Weights of a small transformer language model.
Size: 12 layers, width 128, 4 heads of 32, MLP 320 SwiGLU, vocabulary 2048, 2.79M parameters.
Architecture: RMSNorm before each block, rotary positions.
Training: 156M tokens, 4767 steps.
Each number is 200 + 20 x the weight over its row's rms, rounded and kept within 0 to 999. Layers, rows and columns count from 0. The size before them is the row's rms in percent of the matrix's.

# layer 4 MLP up, 320x128, rms 0.154, rows 241-266, columns 0-127
086,200,219,206,218,200,228,211,210,196,224,215,176,222,212,202,216,178,218,172,201,211,221,207,205,208,151,223,235,188,219,189,194,181,246,191,208,207,174,191,193,218,168,187,255,174,195,169,193,210,241,188,242,177,212,179,219,174,199,184,179,189,174,206,183,197,228,191,213,221,200,222,195,172,208,210,185,189,183,177,189,224,203,180,180,194,211,213,194,202,215,194,200,159,219,242,194,219,205,217,204,228,237,226,195,184,222,221,199,203,193,203,183,196,198,200,233,224,186,221,195,231,174,218,187,159,215,187,169
123,206,186,164,187,200,212,202,237,240,224,167,204,205,219,197,217,208,204,204,191,181,198,181,211,207,168,189,206,195,203,173,206,183,174,189,215,196,225,190,235,211,217,213,187,209,235,215,209,236,224,215,161,198,151,207,200,201,203,195,208,191,220,166,213,210,179,193,207,200,195,191,187,182,176,218,208,203,249,171,218,180,234,183,231,166,180,198,210,189,210,179,189,221,211,204,172,203,182,189,222,162,166,198,160,177,202,201,180,208,210,182,214,215,161,227,200,216,180,193,247,172,202,179,217,216,203,225,185
101,213,220,237,197,196,208,201,198,178,163,170,199,179,219,238,219,167,178,196,201,179,210,186,203,196,203,197,188,182,180,248,176,199,211,206,188,198,232,204,163,184,195,198,213,175,210,211,173,209,190,217,222,184,212,215,189,181,211,183,225,188,211,223,190,187,178,199,206,220,176,192,201,242,192,176,189,183,208,215,189,226,175,214,185,152,249,198,201,221,208,203,221,199,185,201,198,223,172,209,162,189,210,207,208,182,218,253,236,179,208,216,186,237,172,229,199,179,203,212,213,220,224,188,218,183,175,185,169
098,218,215,200,208,198,174,200,204,217,201,205,208,173,203,158,175,210,172,230,172,198,183,217,245,210,199,208,197,213,222,198,148,218,216,185,195,229,216,239,214,217,202,154,181,204,202,186,192,202,193,214,226,190,170,194,213,184,215,213,176,193,238,203,200,153,212,195,184,200,225,223,207,220,199,222,192,225,174,233,174,180,240,201,191,194,187,179,210,212,200,200,191,209,178,184,173,218,198,201,243,175,186,179,191,156,214,216,173,224,192,236,183,218,184,181,209,197,199,219,166,199,214,195,235,201,212,181,183
101,202,197,201,207,184,185,195,222,234,193,212,211,221,230,210,204,209,181,212,217,222,209,196,191,162,209,215,177,202,188,213,203,250,210,204,218,191,162,216,183,182,190,234,208,141,211,231,203,202,205,200,236,199,211,176,149,189,185,216,196,174,232,180,190,203,194,186,181,236,181,187,248,180,189,183,225,195,192,199,208,185,159,165,215,197,227,197,173,213,172,213,179,165,197,186,189,203,219,197,184,217,205,218,188,225,209,238,175,190,199,208,209,180,207,227,208,192,208,240,187,170,203,174,211,195,194,219,192
097,208,204,228,191,192,201,188,223,196,200,184,176,217,200,182,189,217,204,184,207,187,187,195,209,193,216,244,223,215,213,221,179,206,189,188,207,223,228,196,220,212,214,209,196,198,170,197,228,196,206,216,213,161,236,158,167,193,220,206,168,183,179,165,230,187,234,199,172,188,206,191,174,233,203,218,194,235,159,215,221,196,200,194,156,198,188,205,216,224,203,184,171,194,194,202,224,189,203,266,189,185,215,198,211,183,228,174,189,173,159,176,197,200,238,189,201,226,205,223,201,187,199,226,183,206,173,206,177
118,189,167,203,200,182,188,191,204,168,192,220,179,179,173,214,204,154,205,183,197,181,168,222,203,229,181,158,195,190,193,204,173,193,179,167,195,208,219,218,184,179,189,218,215,218,215,234,179,188,194,229,189,244,159,206,180,211,219,205,190,208,195,208,220,227,196,215,213,218,204,184,225,205,186,160,179,214,196,209,207,166,171,202,202,210,212,233,193,167,221,176,221,188,201,210,197,218,203,211,185,251,231,179,182,191,211,200,191,214,170,203,194,234,240,189,194,235,188,192,180,215,233,206,190,207,229,229,214
104,220,209,224,218,163,216,199,201,226,206,208,179,199,183,218,179,189,180,218,177,185,184,214,191,231,188,192,199,198,202,217,230,175,199,219,223,195,229,196,155,196,177,197,181,222,227,211,202,172,209,190,224,183,172,182,195,175,189,186,217,146,191,160,207,218,216,234,207,204,222,182,206,237,161,201,224,228,195,157,203,217,213,210,190,229,200,192,227,180,198,186,180,212,198,215,183,197,207,177,207,185,187,206,205,211,201,214,209,230,220,170,208,192,253,181,208,227,217,237,175,198,203,211,186,223,156,220,205
092,184,193,187,170,197,197,192,191,246,177,171,224,210,215,184,224,218,184,204,176,173,202,200,188,207,215,218,203,197,167,207,157,217,202,199,212,180,189,185,211,227,253,221,210,190,190,218,213,218,195,215,203,216,220,231,222,226,193,192,226,184,230,210,212,193,231,212,176,200,183,188,201,189,168,216,165,204,221,212,224,210,199,174,192,196,190,192,221,196,220,190,199,210,171,228,230,179,234,186,219,199,161,235,186,228,194,214,221,201,159,198,178,186,208,214,208,176,173,178,155,206,187,218,216,218,214,152,206
093,171,177,182,221,186,227,183,208,238,174,173,183,225,181,220,200,187,221,164,187,217,222,193,228,191,218,213,195,165,199,194,189,180,170,219,199,203,200,233,208,190,206,220,205,195,204,138,201,221,182,230,268,184,199,237,207,178,193,193,199,183,214,190,193,212,182,194,208,167,190,236,188,196,170,193,230,218,202,203,211,189,159,177,241,205,211,207,219,182,175,219,212,198,211,212,194,174,220,219,243,217,180,222,161,204,197,199,204,223,187,218,196,212,191,203,205,209,192,178,192,182,222,194,212,193,184,191,193
109,207,190,230,195,186,174,172,177,178,177,240,187,207,207,193,196,208,203,184,233,170,213,194,223,170,162,208,187,223,202,187,223,193,207,171,166,181,196,184,196,230,239,209,185,207,211,217,183,220,160,228,210,195,206,224,187,186,184,206,206,206,183,191,207,169,195,226,172,164,201,173,179,206,187,221,198,169,175,211,202,210,176,172,166,232,204,242,215,183,171,203,235,196,171,181,190,182,186,207,185,190,172,207,187,179,212,186,187,214,202,202,223,220,191,195,207,211,189,246,174,237,174,161,197,188,199,193,199
095,210,226,230,205,224,202,226,223,189,209,185,178,227,167,203,213,203,183,178,221,200,181,214,162,171,167,206,187,183,193,195,224,160,200,192,182,192,193,237,212,198,196,175,250,208,227,216,222,166,168,170,212,184,195,178,212,236,194,176,182,203,208,182,231,181,197,198,204,225,212,203,186,182,186,211,210,174,212,193,217,212,201,230,215,181,183,213,179,205,215,218,188,198,186,205,189,210,178,225,196,208,234,209,196,187,264,193,224,174,235,213,180,215,192,191,205,222,226,216,185,188,175,211,165,185,208,216,163
093,203,185,215,220,222,222,207,177,180,191,189,206,204,173,205,176,194,201,188,185,181,191,192,191,215,175,199,195,192,193,198,195,198,202,206,199,189,202,173,172,183,215,182,208,175,198,230,216,162,176,205,207,158,213,193,217,249,182,181,188,199,225,149,176,216,236,195,232,221,182,171,207,172,208,186,187,195,187,193,190,181,200,184,164,217,200,198,230,211,224,235,188,205,205,200,167,193,207,195,208,197,156,172,214,196,195,210,226,196,244,237,192,217,209,139,199,240,191,207,212,178,192,181,216,181,241,206,217
104,175,203,250,193,209,198,216,198,231,207,216,191,227,222,204,175,179,182,213,179,246,206,195,189,193,182,180,210,199,212,174,198,198,198,193,227,183,231,189,212,227,180,192,194,212,243,202,173,200,188,211,214,226,143,210,181,227,227,172,217,165,225,249,210,201,190,195,183,195,218,244,206,177,204,198,245,201,190,200,235,230,231,203,193,225,203,205,214,213,195,187,211,211,207,171,186,219,180,202,189,218,212,183,210,184,177,204,219,216,210,211,203,216,226,187,226,203,227,215,181,167,215,194,220,196,170,175,184
116,194,202,185,165,210,230,206,191,171,175,230,213,163,223,178,209,214,202,166,199,218,213,172,219,209,179,180,193,201,219,207,206,199,196,167,218,211,205,198,165,209,206,194,177,215,201,174,189,196,203,179,200,206,217,214,203,175,234,189,189,221,200,175,227,214,195,229,196,192,202,208,169,229,238,216,204,190,168,183,167,217,190,200,196,215,212,192,189,187,164,170,186,151,200,188,164,171,188,202,176,204,216,223,249,176,234,195,211,161,168,211,214,221,166,193,186,201,202,201,230,205,207,172,189,198,241,217,190
105,214,194,190,232,129,203,228,217,218,205,214,175,180,203,217,244,193,201,197,212,201,201,198,202,204,216,193,173,191,203,201,218,145,192,223,186,219,176,195,198,204,205,218,212,138,188,207,201,200,209,206,195,239,217,192,201,235,197,182,190,228,232,201,197,190,209,179,198,159,210,191,211,187,190,199,228,178,217,196,169,161,213,194,220,186,195,194,181,206,173,211,206,221,169,189,226,183,176,190,224,207,148,226,204,234,200,198,185,201,213,206,165,216,216,211,200,196,202,216,202,229,204,209,220,186,228,213,170
083,202,219,208,173,201,212,175,168,193,219,190,195,177,218,220,199,184,188,201,199,196,201,218,200,216,172,202,161,206,201,199,192,213,194,178,202,195,180,230,182,160,218,209,230,200,190,218,164,182,201,185,190,196,195,189,171,193,195,186,224,198,216,190,177,188,217,236,214,257,213,246,213,194,182,200,212,206,218,246,207,217,194,220,222,206,184,209,236,186,156,172,190,207,177,193,193,188,196,229,217,214,193,199,258,217,204,228,215,183,206,218,206,223,247,210,184,222,210,215,186,212,196,219,177,252,221,222,187
069,199,180,184,188,188,162,203,204,229,228,179,208,193,190,214,203,165,165,235,201,180,185,197,216,178,224,177,221,218,207,206,205,188,164,202,232,211,242,193,169,184,207,210,196,191,207,202,215,180,200,211,197,210,189,155,216,174,198,196,216,212,218,190,161,223,196,171,187,203,170,206,207,216,203,184,174,205,212,216,233,234,197,237,237,164,196,180,203,213,219,209,209,195,209,244,214,188,197,200,226,167,179,207,191,235,193,219,189,157,219,192,172,204,175,211,213,216,206,190,172,169,156,204,213,220,185,204,211
105,212,189,221,184,220,187,259,208,154,196,177,177,172,214,194,178,189,206,203,223,210,213,209,213,185,192,211,182,222,202,199,199,190,211,172,212,179,210,245,163,194,224,210,223,182,190,183,194,170,190,215,190,184,211,202,173,188,198,226,181,236,190,215,162,205,210,194,221,221,174,205,177,246,202,218,221,190,176,215,191,195,198,216,195,176,207,184,189,206,216,233,194,214,186,147,210,199,169,227,215,238,198,166,195,206,208,190,199,175,200,228,206,201,219,204,198,189,172,182,242,208,163,225,185,208,194,229,219
097,222,219,201,169,175,191,188,183,185,196,219,194,219,204,170,169,203,218,175,212,186,184,195,176,209,204,203,226,198,228,187,217,194,183,211,203,200,212,142,209,225,174,240,170,195,205,205,204,208,173,194,208,209,194,181,183,184,187,202,186,216,214,176,214,167,197,215,170,161,186,181,215,182,195,187,197,173,199,178,172,208,207,171,187,231,232,194,191,192,198,175,233,180,205,204,213,197,178,188,214,178,249,247,251,179,211,242,170,192,185,213,171,177,218,181,220,212,205,232,200,205,218,220,209,220,201,207,198
096,211,193,193,206,177,196,229,242,208,189,225,191,214,206,213,221,173,162,210,187,227,196,205,184,207,199,194,185,220,194,167,188,199,205,173,194,186,194,250,186,166,170,203,186,227,231,160,197,177,153,178,205,196,189,210,201,157,158,182,206,212,190,194,207,220,191,207,204,194,208,179,203,185,217,229,191,228,197,212,231,208,221,238,211,188,224,190,170,190,237,222,219,209,201,210,204,154,198,172,230,213,214,206,198,201,236,215,189,197,218,217,200,195,220,237,193,174,205,172,171,207,189,207,209,182,222,184,226
084,218,193,217,177,210,223,238,219,218,191,182,258,198,211,208,195,209,183,167,193,163,176,228,216,218,201,189,197,167,213,217,206,185,217,187,225,183,183,221,192,180,191,204,188,192,191,240,221,175,175,222,202,222,190,218,201,205,206,222,209,187,207,189,203,210,223,233,167,146,156,191,189,186,195,200,185,198,245,195,193,184,205,214,206,238,215,203,177,194,201,225,207,188,142,192,215,187,190,163,193,190,195,208,227,187,202,207,205,186,180,202,159,194,163,168,214,200,210,184,197,173,188,198,189,176,187,199,221
104,219,240,189,208,203,178,263,200,207,199,200,213,214,195,181,228,217,204,175,227,227,226,178,185,232,209,199,202,188,222,184,189,169,177,221,197,232,217,221,218,192,193,178,221,205,182,191,192,201,217,165,188,192,201,218,197,226,189,256,201,249,169,195,184,192,209,205,227,194,195,175,183,183,214,172,189,215,226,198,222,187,192,223,196,236,160,189,159,189,191,210,190,193,193,184,203,192,209,211,195,180,222,213,211,237,235,209,218,183,227,194,183,189,188,232,207,161,196,212,204,169,189,223,200,213,178,201,197
096,201,192,197,195,216,189,164,202,196,200,222,216,195,200,170,162,184,207,222,207,195,178,194,193,207,218,200,186,190,203,201,207,183,189,164,203,227,173,227,201,214,186,202,176,199,190,171,226,208,176,176,196,248,243,183,184,195,222,218,169,213,167,200,198,203,206,179,177,171,193,172,200,156,183,201,194,216,177,243,196,223,205,231,213,216,206,211,200,193,226,145,219,214,179,181,218,194,209,209,167,210,210,205,212,182,185,194,196,181,240,201,197,209,184,237,171,167,209,218,218,197,207,217,186,164,208,181,251
110,220,224,224,169,164,192,196,186,187,198,229,240,239,183,192,189,239,222,182,221,213,201,199,167,210,212,201,196,194,212,174,209,203,190,196,184,214,186,189,207,179,224,241,216,181,175,186,204,236,225,195,167,199,219,208,209,201,187,215,236,239,173,192,216,217,204,200,185,197,177,214,205,197,203,187,218,175,200,169,214,197,212,231,190,248,187,199,195,215,178,209,231,204,203,223,180,242,211,204,201,206,225,226,202,200,237,201,201,181,225,197,162,163,230,185,227,193,242,179,198,209,177,194,187,186,202,188,179
052,174,217,220,180,180,197,212,204,157,220,227,203,198,234,182,171,199,211,194,228,219,225,197,194,211,228,191,224,228,197,230,162,174,191,204,218,200,238,224,178,236,212,187,213,176,211,181,224,234,217,186,211,192,223,225,195,162,182,203,214,178,187,206,196,233,201,189,217,169,205,187,210,210,223,200,188,231,220,175,221,188,199,218,152,191,178,213,235,173,196,211,189,222,186,234,191,208,207,209,204,194,208,194,208,193,213,208,222,170,182,191,202,152,188,223,200,173,226,221,212,219,179,222,193,218,233,192,213